Part of a small language model's weights: 11.5M parameters, learned positions.
Each number is 50 + 12 x the weight over its row's rms, rounded and kept within 0 to 99. Layers, rows and columns count from 0. The size before them is the row's rms in percent of the matrix's.

# layer 9 MLP down (transposed), 768x192, rms 0.172, rows 232-240, columns 0-191
097:51 53 40 51 61 53 56 56 58 47 37 30 64 39 60 55 70 51 57 43 42 34 64 55 43 46 46 26 53 49 49 43 47 45 40 26 34 56 65 63 35 56 56 44 43 42 37 35 36 42 57 52 52 43 64 36 42 45 52 61 68 47 48 50 58 60 45 51 63 48 67 31 53 57 53 49 23 53 62 49 78 53 49 43 51 36 47 61 38 48 42 33 10 48 51 64 39 64 56 25 60 46 66 69 16 55 52 56 55 38 37 68 47 52 59 71 40 42 55 50 45 71 43 30 56 30 65 34 44 56 48 54 44 40 49 58 28 45 54 48 27 50 59 49 33 65 36 24 45 47 52 53 62 61 42 42 50 35 26 44 42 38 65 54 55 68 34 58 54 50 53 34 41 48 60 29 47 83 47 62 61 43 26 38 64 35 47 39 48 36 58 70
108:34 51 38 51 54 57 63 85 55 54 47 60 49 32 47 32 52 63 44 53 44 46 61 54 35 56 75 59 30 46 49 53 52 42 53 50 49 50 61 54 25 58 60 39 59 52 26 70 48 43 75 46 36 40 74 69 54 47 44 55 59 39 52 54 49 58 61 33 56 44 60 54 43 47 51 65 56 37 39 38 42 46 48 53 59 67 49 37 54 37 38 55 34 70 49 38 86 31 38 35 58 38 49 35 59 38 61 56 53 29 47 36 38 57 45 53 42 52 43 73 72 40 56 56 68 68 60 46 36 59 48 35 59 48 51 65 46 57 71 33 44 55 51 44 76 53 26 64 37 64 57 54 48 66 72 26 30 48 58 44 69 38 56 58 42 50 41 47 45 41 47 51 55 48 66 67 43 43 50 43 64 49 45 43 59 39 37 19 36 42 22 37
090:59 38 53 37 59 56 57 49 50 61 38 55 66 50 46 56 43 65 47 65 32 69 52 63 66 56 49 54 64 55 43 69 50 63 55 42 53 34 69 50 47 44 69 79 67 50 30 62 56 59 43 47 38 45 74 49 50 42 50 51 43 31 57 41 47 67 59 53 49 27 41 71 36 39 48 37 53 75 47 59 46 44 48 37 46 47 32 46 36 52 52 45 27 77 46 36 60 65 46 42 62 54 77 38 45 59 41 68 74 51 22 60 44 50 50 35 36 44 32 53 67 49 55 25 55 51 68 42 24 57 44 43 35 61 57 34 33 55 52 60 43 56 40 42 60 56 55 47 34 35 40 33 36 62 66 52 60 50 37 31 54 36 41 44 46 50 25 55 58 51 34 43 31 35 52 55 49 44 48 37 51 48 33 44 36 70 51 67 63 76 38 33
096:67 36 58 30 40 64 39 52 65 44 41 47 52 73 42 60 74 54 56 38 50 64 47 54 51 39 42 66 49 34 40 25 47 51 48 32 39 51 48 51 57 50 62 57 75 67 54 59 47 54 74 46 50 64 45 68 44 59 57 44 13 66 52 55 50 52 42 77 54 52 66 59 45 45 43 44 36 69 51 62 35 46 54 62 36 41 50 46 50 38 42 44 54 52 44 43 50 42 46 55 40 46 56 52 56 35 49 62 52 46 33 50 30 41 58 53 41 44 43 46 48 50 43 64 42 57 21 50 23 40 57 63 68 43 42 52 32 66 43 40 58 51 64 44 58 81 26 47 62 47 58 31 40 71 53 44 41 33 57 34 43 36 48 61 60 26 29 56 24 40 67 51 76 44 38 65 55 47 36 78 43 41 47 48 52 53 28 43 39 40 43 27
097:47 36 68 51 53 48 65 51 44 61 27 41 57 51 69 71 47 47 54 37 80 50 48 52 56 61 46 47 17 31 27 36 69 34 65 45 66 38 49 42 40 53 67 75 60 55 25 58 54 41 68 54 39 74 54 42 44 77 49 56 45 45 44 54 56 49 48 49 78 52 68 34 40 52 33 44 28 46 52 57 48 50 59 65 31 33 47 55 44 37 57 55 45 43 34 38 48 33 42 37 43 56 54 41 41 72 43 59 55 34 45 44 55 66 57 51 68 76 37 58 52 46 51 59 50 59 61 61 64 63 48 37 40 46 46 51 30 53 43 47 63 63 53 34 43 43 29 40 63 40 47 52 58 48 52 46 49 72 45 48 28 43 48 65 36 54 26 56 47 83 37 65 51 44 62 61 64 45 38 52 36 41 59 71 45 51 37 51 36 68 38 44
108:46 43 47 43 49 37 60 61 74 44 51 75 51 49 64 34 67 34 28 37 66 16 39 36 43 49 51 42 48 58 55 39 77 37 61 53 58 52 39 41 55 41 43 34 59 54 65 60 63 52 43 40 51 58 63 47 46 64 55 56 51 35 48 58 53 20 82 56 62 47 61 32 33 58 41 54 57 39 33 42 55 78 45 61 66 48 52 37 59 44 39 51 46 38 35 44 59 58 49 46 30 36 36 61 60 60 45 33 47 64 44 55 43 40 50 45 50 43 62 36 35 40 72 30 57 55 70 62 70 54 48 26 44 49 44 42 69 70 24 68 37 41 46 33 55 61 45 47 69 48 57 64 34 50 54 28 58 73 54 56 45 51 42 47 52 59 52 31 41 58 58 54 46 61 44 46 62 23 48 65 35 69 55 43 52 57 37 55 31 48 53 43
102:35 30 35 61 38 34 38 60 49 41 61 64 58 44 52 43 48 61 48 57 62 39 39 36 37 58 29 64 57 61 30 31 60 43 61 61 31 59 62 55 53 50 75 53 50 54 15 52 42 45 49 46 29 37 43 46 49 49 55 52 45 44 59 33 63 60 42 48 33 47 43 46 43 62 60 22 46 55 35 45 45 60 61 57 42 27 53 57 59 28 56 44 43 64 56 35 49 51 50 63 26 25 58 65 43 60 47 36 47 35 38 48 46 49 35 53 62 61 56 57 31 46 58 45 49 59 48 46 38 64 49 60 34 58 67 71 58 42 53 58 27 64 23 53 37 26 62 73 49 53 60 48 40 60 38 37 54 34 45 57 35 57 64 64 43 38 33 51 57 55 45 41 46 39 53 45 52 38 63 31 68 53 47 60 49 25 74 86 61 44 56 46
099:52 49 51 42 69 57 49 63 58 55 52 45 63 55 59 43 60 54 45 43 51 46 38 54 50 39 46 29 33 54 37 49 65 39 65 30 56 37 41 47 36 55 71 72 43 57 42 42 79 52 45 39 50 59 80 66 23 31 46 46 41 52 29 45 75 56 50 56 60 44 45 60 64 24 44 38 47 26 41 46 55 56 58 50 56 48 66 42 69 46 35 52 34 21 55 38 38 47 47 48 51 45 38 49 40 43 67 52 43 34 54 53 41 42 75 69 55 39 45 55 32 31 50 35 74 49 47 56 62 69 62 69 63 63 49 65 49 48 47 44 51 40 38 54 54 58 62 61 57 52 68 28 55 46 52 37 21 61 50 55 38 34 62 48 51 42 57 41 61 52 60 59 38 46 56 50 54 69 41 48 50 47 33 66 61 35 71 61 49 24 59 87
111:45 40 54 62 47 58 50 43 46 34 63 44 48 54 49 46 67 46 43 74 61 39 52 50 68 39 65 35 52 32 50 34 41 63 72 48 40 55 73 60 48 55 52 36 47 36 56 46 61 64 65 58 51 65 52 35 58 70 55 43 37 58 47 42 44 40 40 30 36 63 63 54 60 51 34 43 45 51 41 58 30 69 45 50 66 42 56 48 42 53 85 43 62 53 37 45 46 49 60 47 55 44 31 58 22 41 44 51 44 45 48 84 50 51 69 57 46 39 45 50 40 53 41 54 70 52 37 55 26 48 30 49 51 55 54 52 17 35 37 42 47 45 50 58 36 31 29 78 43 35 45 18 52 56 32 45 57 56 38 49 51 72 55 39 52 51 76 49 53 75 65 68 43 52 29 56 45 36 74 57 62 60 47 55 31 61 52 44 58 33 48 56
# layer 9 MLP up, 768x192, rms 0.178, rows 233-240, columns 0-191
104:52 49 47 53 54 24 73 75 44 60 50 40 42 56 51 38 56 58 36 47 34 35 45 50 49 57 65 62 52 58 63 61 52 56 46 55 39 46 55 46 29 41 39 42 64 74 31 68 35 46 52 40 42 44 32 58 36 67 33 18 37 59 64 69 40 36 65 47 49 72 48 50 69 64 45 47 51 62 49 47 71 48 19 40 47 65 42 44 65 35 60 41 61 55 80 60 67 37 55 53 52 21 50 65 49 41 54 42 35 52 46 56 53 42 54 58 52 34 47 66 74 68 56 45 43 51 60 44 58 37 67 29 48 49 50 54 56 49 63 43 46 46 52 48 73 58 38 52 41 44 46 51 58 36 49 49 28 40 60 46 51 38 61 75 42 45 58 39 75 30 61 28 60 46 31 57 45 61 67 56 45 60 32 40 37 61 39 58 39 49 43 28
089:48 55 59 44 58 59 42 39 71 47 51 55 55 58 65 45 69 50 57 57 56 36 48 54 32 37 27 64 50 57 54 35 44 57 27 61 55 71 36 68 63 85 67 50 52 56 65 49 42 59 18 47 47 56 41 61 24 42 46 51 56 54 63 55 47 61 36 59 42 54 42 62 43 53 45 61 52 43 30 58 55 42 62 72 58 50 77 58 50 35 63 42 48 59 54 51 41 49 43 51 41 50 45 26 43 32 58 40 51 50 60 54 57 66 59 54 15 37 57 52 74 47 73 40 68 54 38 49 70 60 45 27 51 54 50 57 55 44 32 60 58 54 69 35 39 35 68 29 56 39 55 57 74 46 47 32 60 30 37 36 40 66 84 51 45 47 76 63 44 53 47 50 53 53 58 65 68 51 38 43 48 48 44 56 52 62 52 36 43 38 43 54
091:45 36 50 66 37 67 48 68 40 38 69 36 46 47 68 56 65 46 46 44 38 67 57 50 46 39 70 28 54 29 52 48 48 41 47 63 57 57 45 39 54 62 40 50 58 47 42 43 49 56 52 50 44 38 43 50 71 55 40 58 43 26 45 33 37 52 54 43 46 46 50 29 50 44 36 44 65 75 33 40 35 41 58 33 56 59 73 40 52 47 49 43 67 46 50 60 59 48 42 50 34 38 69 47 37 38 52 56 62 49 30 58 59 55 33 57 58 47 47 52 54 48 60 41 58 73 41 45 36 50 56 54 39 34 63 50 28 60 37 18 51 26 42 61 69 45 72 85 56 32 46 42 51 70 47 38 51 41 62 16 76 67 51 45 39 54 52 52 60 45 50 28 52 83 47 64 67 43 43 75 53 46 42 48 39 55 31 62 50 52 65 53
091:56 52 22 58 38 57 45 48 37 43 59 37 36 58 53 36 43 42 46 69 48 52 60 37 53 35 53 50 55 64 65 28 35 73 52 35 57 42 52 56 59 67 32 50 44 44 55 59 31 65 46 37 49 37 41 51 62 57 51 57 54 49 39 54 67 68 55 42 37 46 74 43 39 52 53 46 45 62 50 50 74 63 57 39 63 55 35 60 20 51 26 61 30 32 41 54 41 45 56 66 52 60 60 57 33 32 34 37 50 40 46 68 52 68 59 60 66 39 49 40 65 68 52 26 54 48 68 28 35 49 54 70 51 36 62 54 60 34 52 57 50 59 50 49 51 48 70 63 44 43 49 61 53 15 56 65 58 47 55 50 72 60 47 55 42 49 75 32 53 19 69 51 61 44 33 25 70 54 66 42 49 55 48 32 50 51 66 55 47 50 48 53
101:60 45 61 75 59 56 31 67 56 56 58 43 41 50 49 55 54 81 28 66 47 54 52 40 67 43 50 38 65 12 51 48 40 33 47 33 61 40 51 43 76 38 59 54 38 51 23 63 37 51 61 63 41 58 60 46 60 49 36 43 65 47 50 46 44 32 57 46 39 58 59 67 39 46 56 50 63 52 50 39 61 57 56 74 55 52 69 62 54 48 42 43 37 78 66 54 57 50 59 56 39 40 50 56 64 57 54 29 40 43 38 28 49 61 41 66 57 38 49 37 58 37 54 61 42 37 52 63 71 52 65 52 45 34 40 59 26 61 60 52 49 49 33 88 55 42 63 48 39 56 52 54 43 39 45 20 49 28 59 62 37 36 58 58 43 54 63 46 59 36 46 50 44 63 61 45 71 58 36 49 60 42 36 72 40 46 44 41 24 54 54 53
099:54 46 42 62 36 75 55 65 69 35 47 58 48 39 59 60 53 48 67 48 37 53 49 36 56 53 43 46 61 53 51 53 58 49 30 44 31 52 45 44 47 41 32 59 46 60 58 61 38 61 34 65 34 57 53 48 63 79 44 41 63 52 66 55 33 50 55 52 76 60 37 42 62 56 30 50 62 63 47 41 47 56 40 57 57 48 70 49 32 43 24 34 45 42 81 62 58 56 74 69 44 47 31 32 57 28 45 60 69 47 45 44 60 51 25 67 50 40 56 47 44 56 50 83 58 64 61 50 46 51 69 62 48 44 60 33 55 52 49 10 49 38 29 75 43 39 52 39 42 51 70 41 47 46 33 62 30 38 74 40 57 53 53 40 52 45 69 34 58 39 67 40 71 40 49 40 63 62 50 50 55 37 50 56 43 48 59 53 52 62 50 51
098:45 54 69 54 74 37 31 72 28 64 32 50 36 51 49 67 53 63 49 56 45 53 52 52 60 33 83 44 34 51 46 48 56 43 60 24 51 47 41 71 50 48 59 37 72 44 34 46 68 35 50 38 54 49 66 67 44 45 41 30 50 55 58 61 57 47 47 67 64 62 37 60 46 51 51 47 54 32 46 55 27 47 44 50 60 52 61 66 77 34 76 64 27 44 48 58 49 53 69 36 34 60 49 45 56 33 65 60 75 63 28 56 43 46 47 43 55 56 50 46 59 67 55 44 66 47 62 73 53 48 54 43 35 64 40 65 50 64 49 54 57 87 30 34 50 47 58 48 35 43 58 53 41 43 53 32 47 47 64 52 61 68 63 39 70 51 53 69 47 50 47 43 46 26 47 41 50 44 63 33 63 45 68 41 46 62 55 63 38 54 53 51
096:64 31 39 54 48 43 62 52 63 41 42 33 49 51 24 57 57 30 46 43 59 40 24 53 53 27 43 37 42 52 67 52 53 46 58 46 41 68 60 35 55 55 61 41 39 62 59 38 59 68 48 50 52 58 56 24 53 54 56 59 66 47 43 43 53 48 55 44 31 46 45 23 58 45 50 42 71 69 58 43 58 58 35 31 67 68 35 50 59 33 59 67 73 37 46 61 74 42 59 56 55 57 54 37 68 37 55 39 66 49 57 76 69 46 33 64 47 42 33 77 47 44 25 28 51 51 34 58 37 52 45 39 48 40 35 43 51 64 42 34 19 56 71 44 56 38 69 51 69 58 52 66 48 55 45 58 48 48 70 55 63 71 56 40 54 61 51 30 43 37 42 48 62 69 44 60 63 46 67 51 70 51 65 58 44 54 60 60 43 54 46 43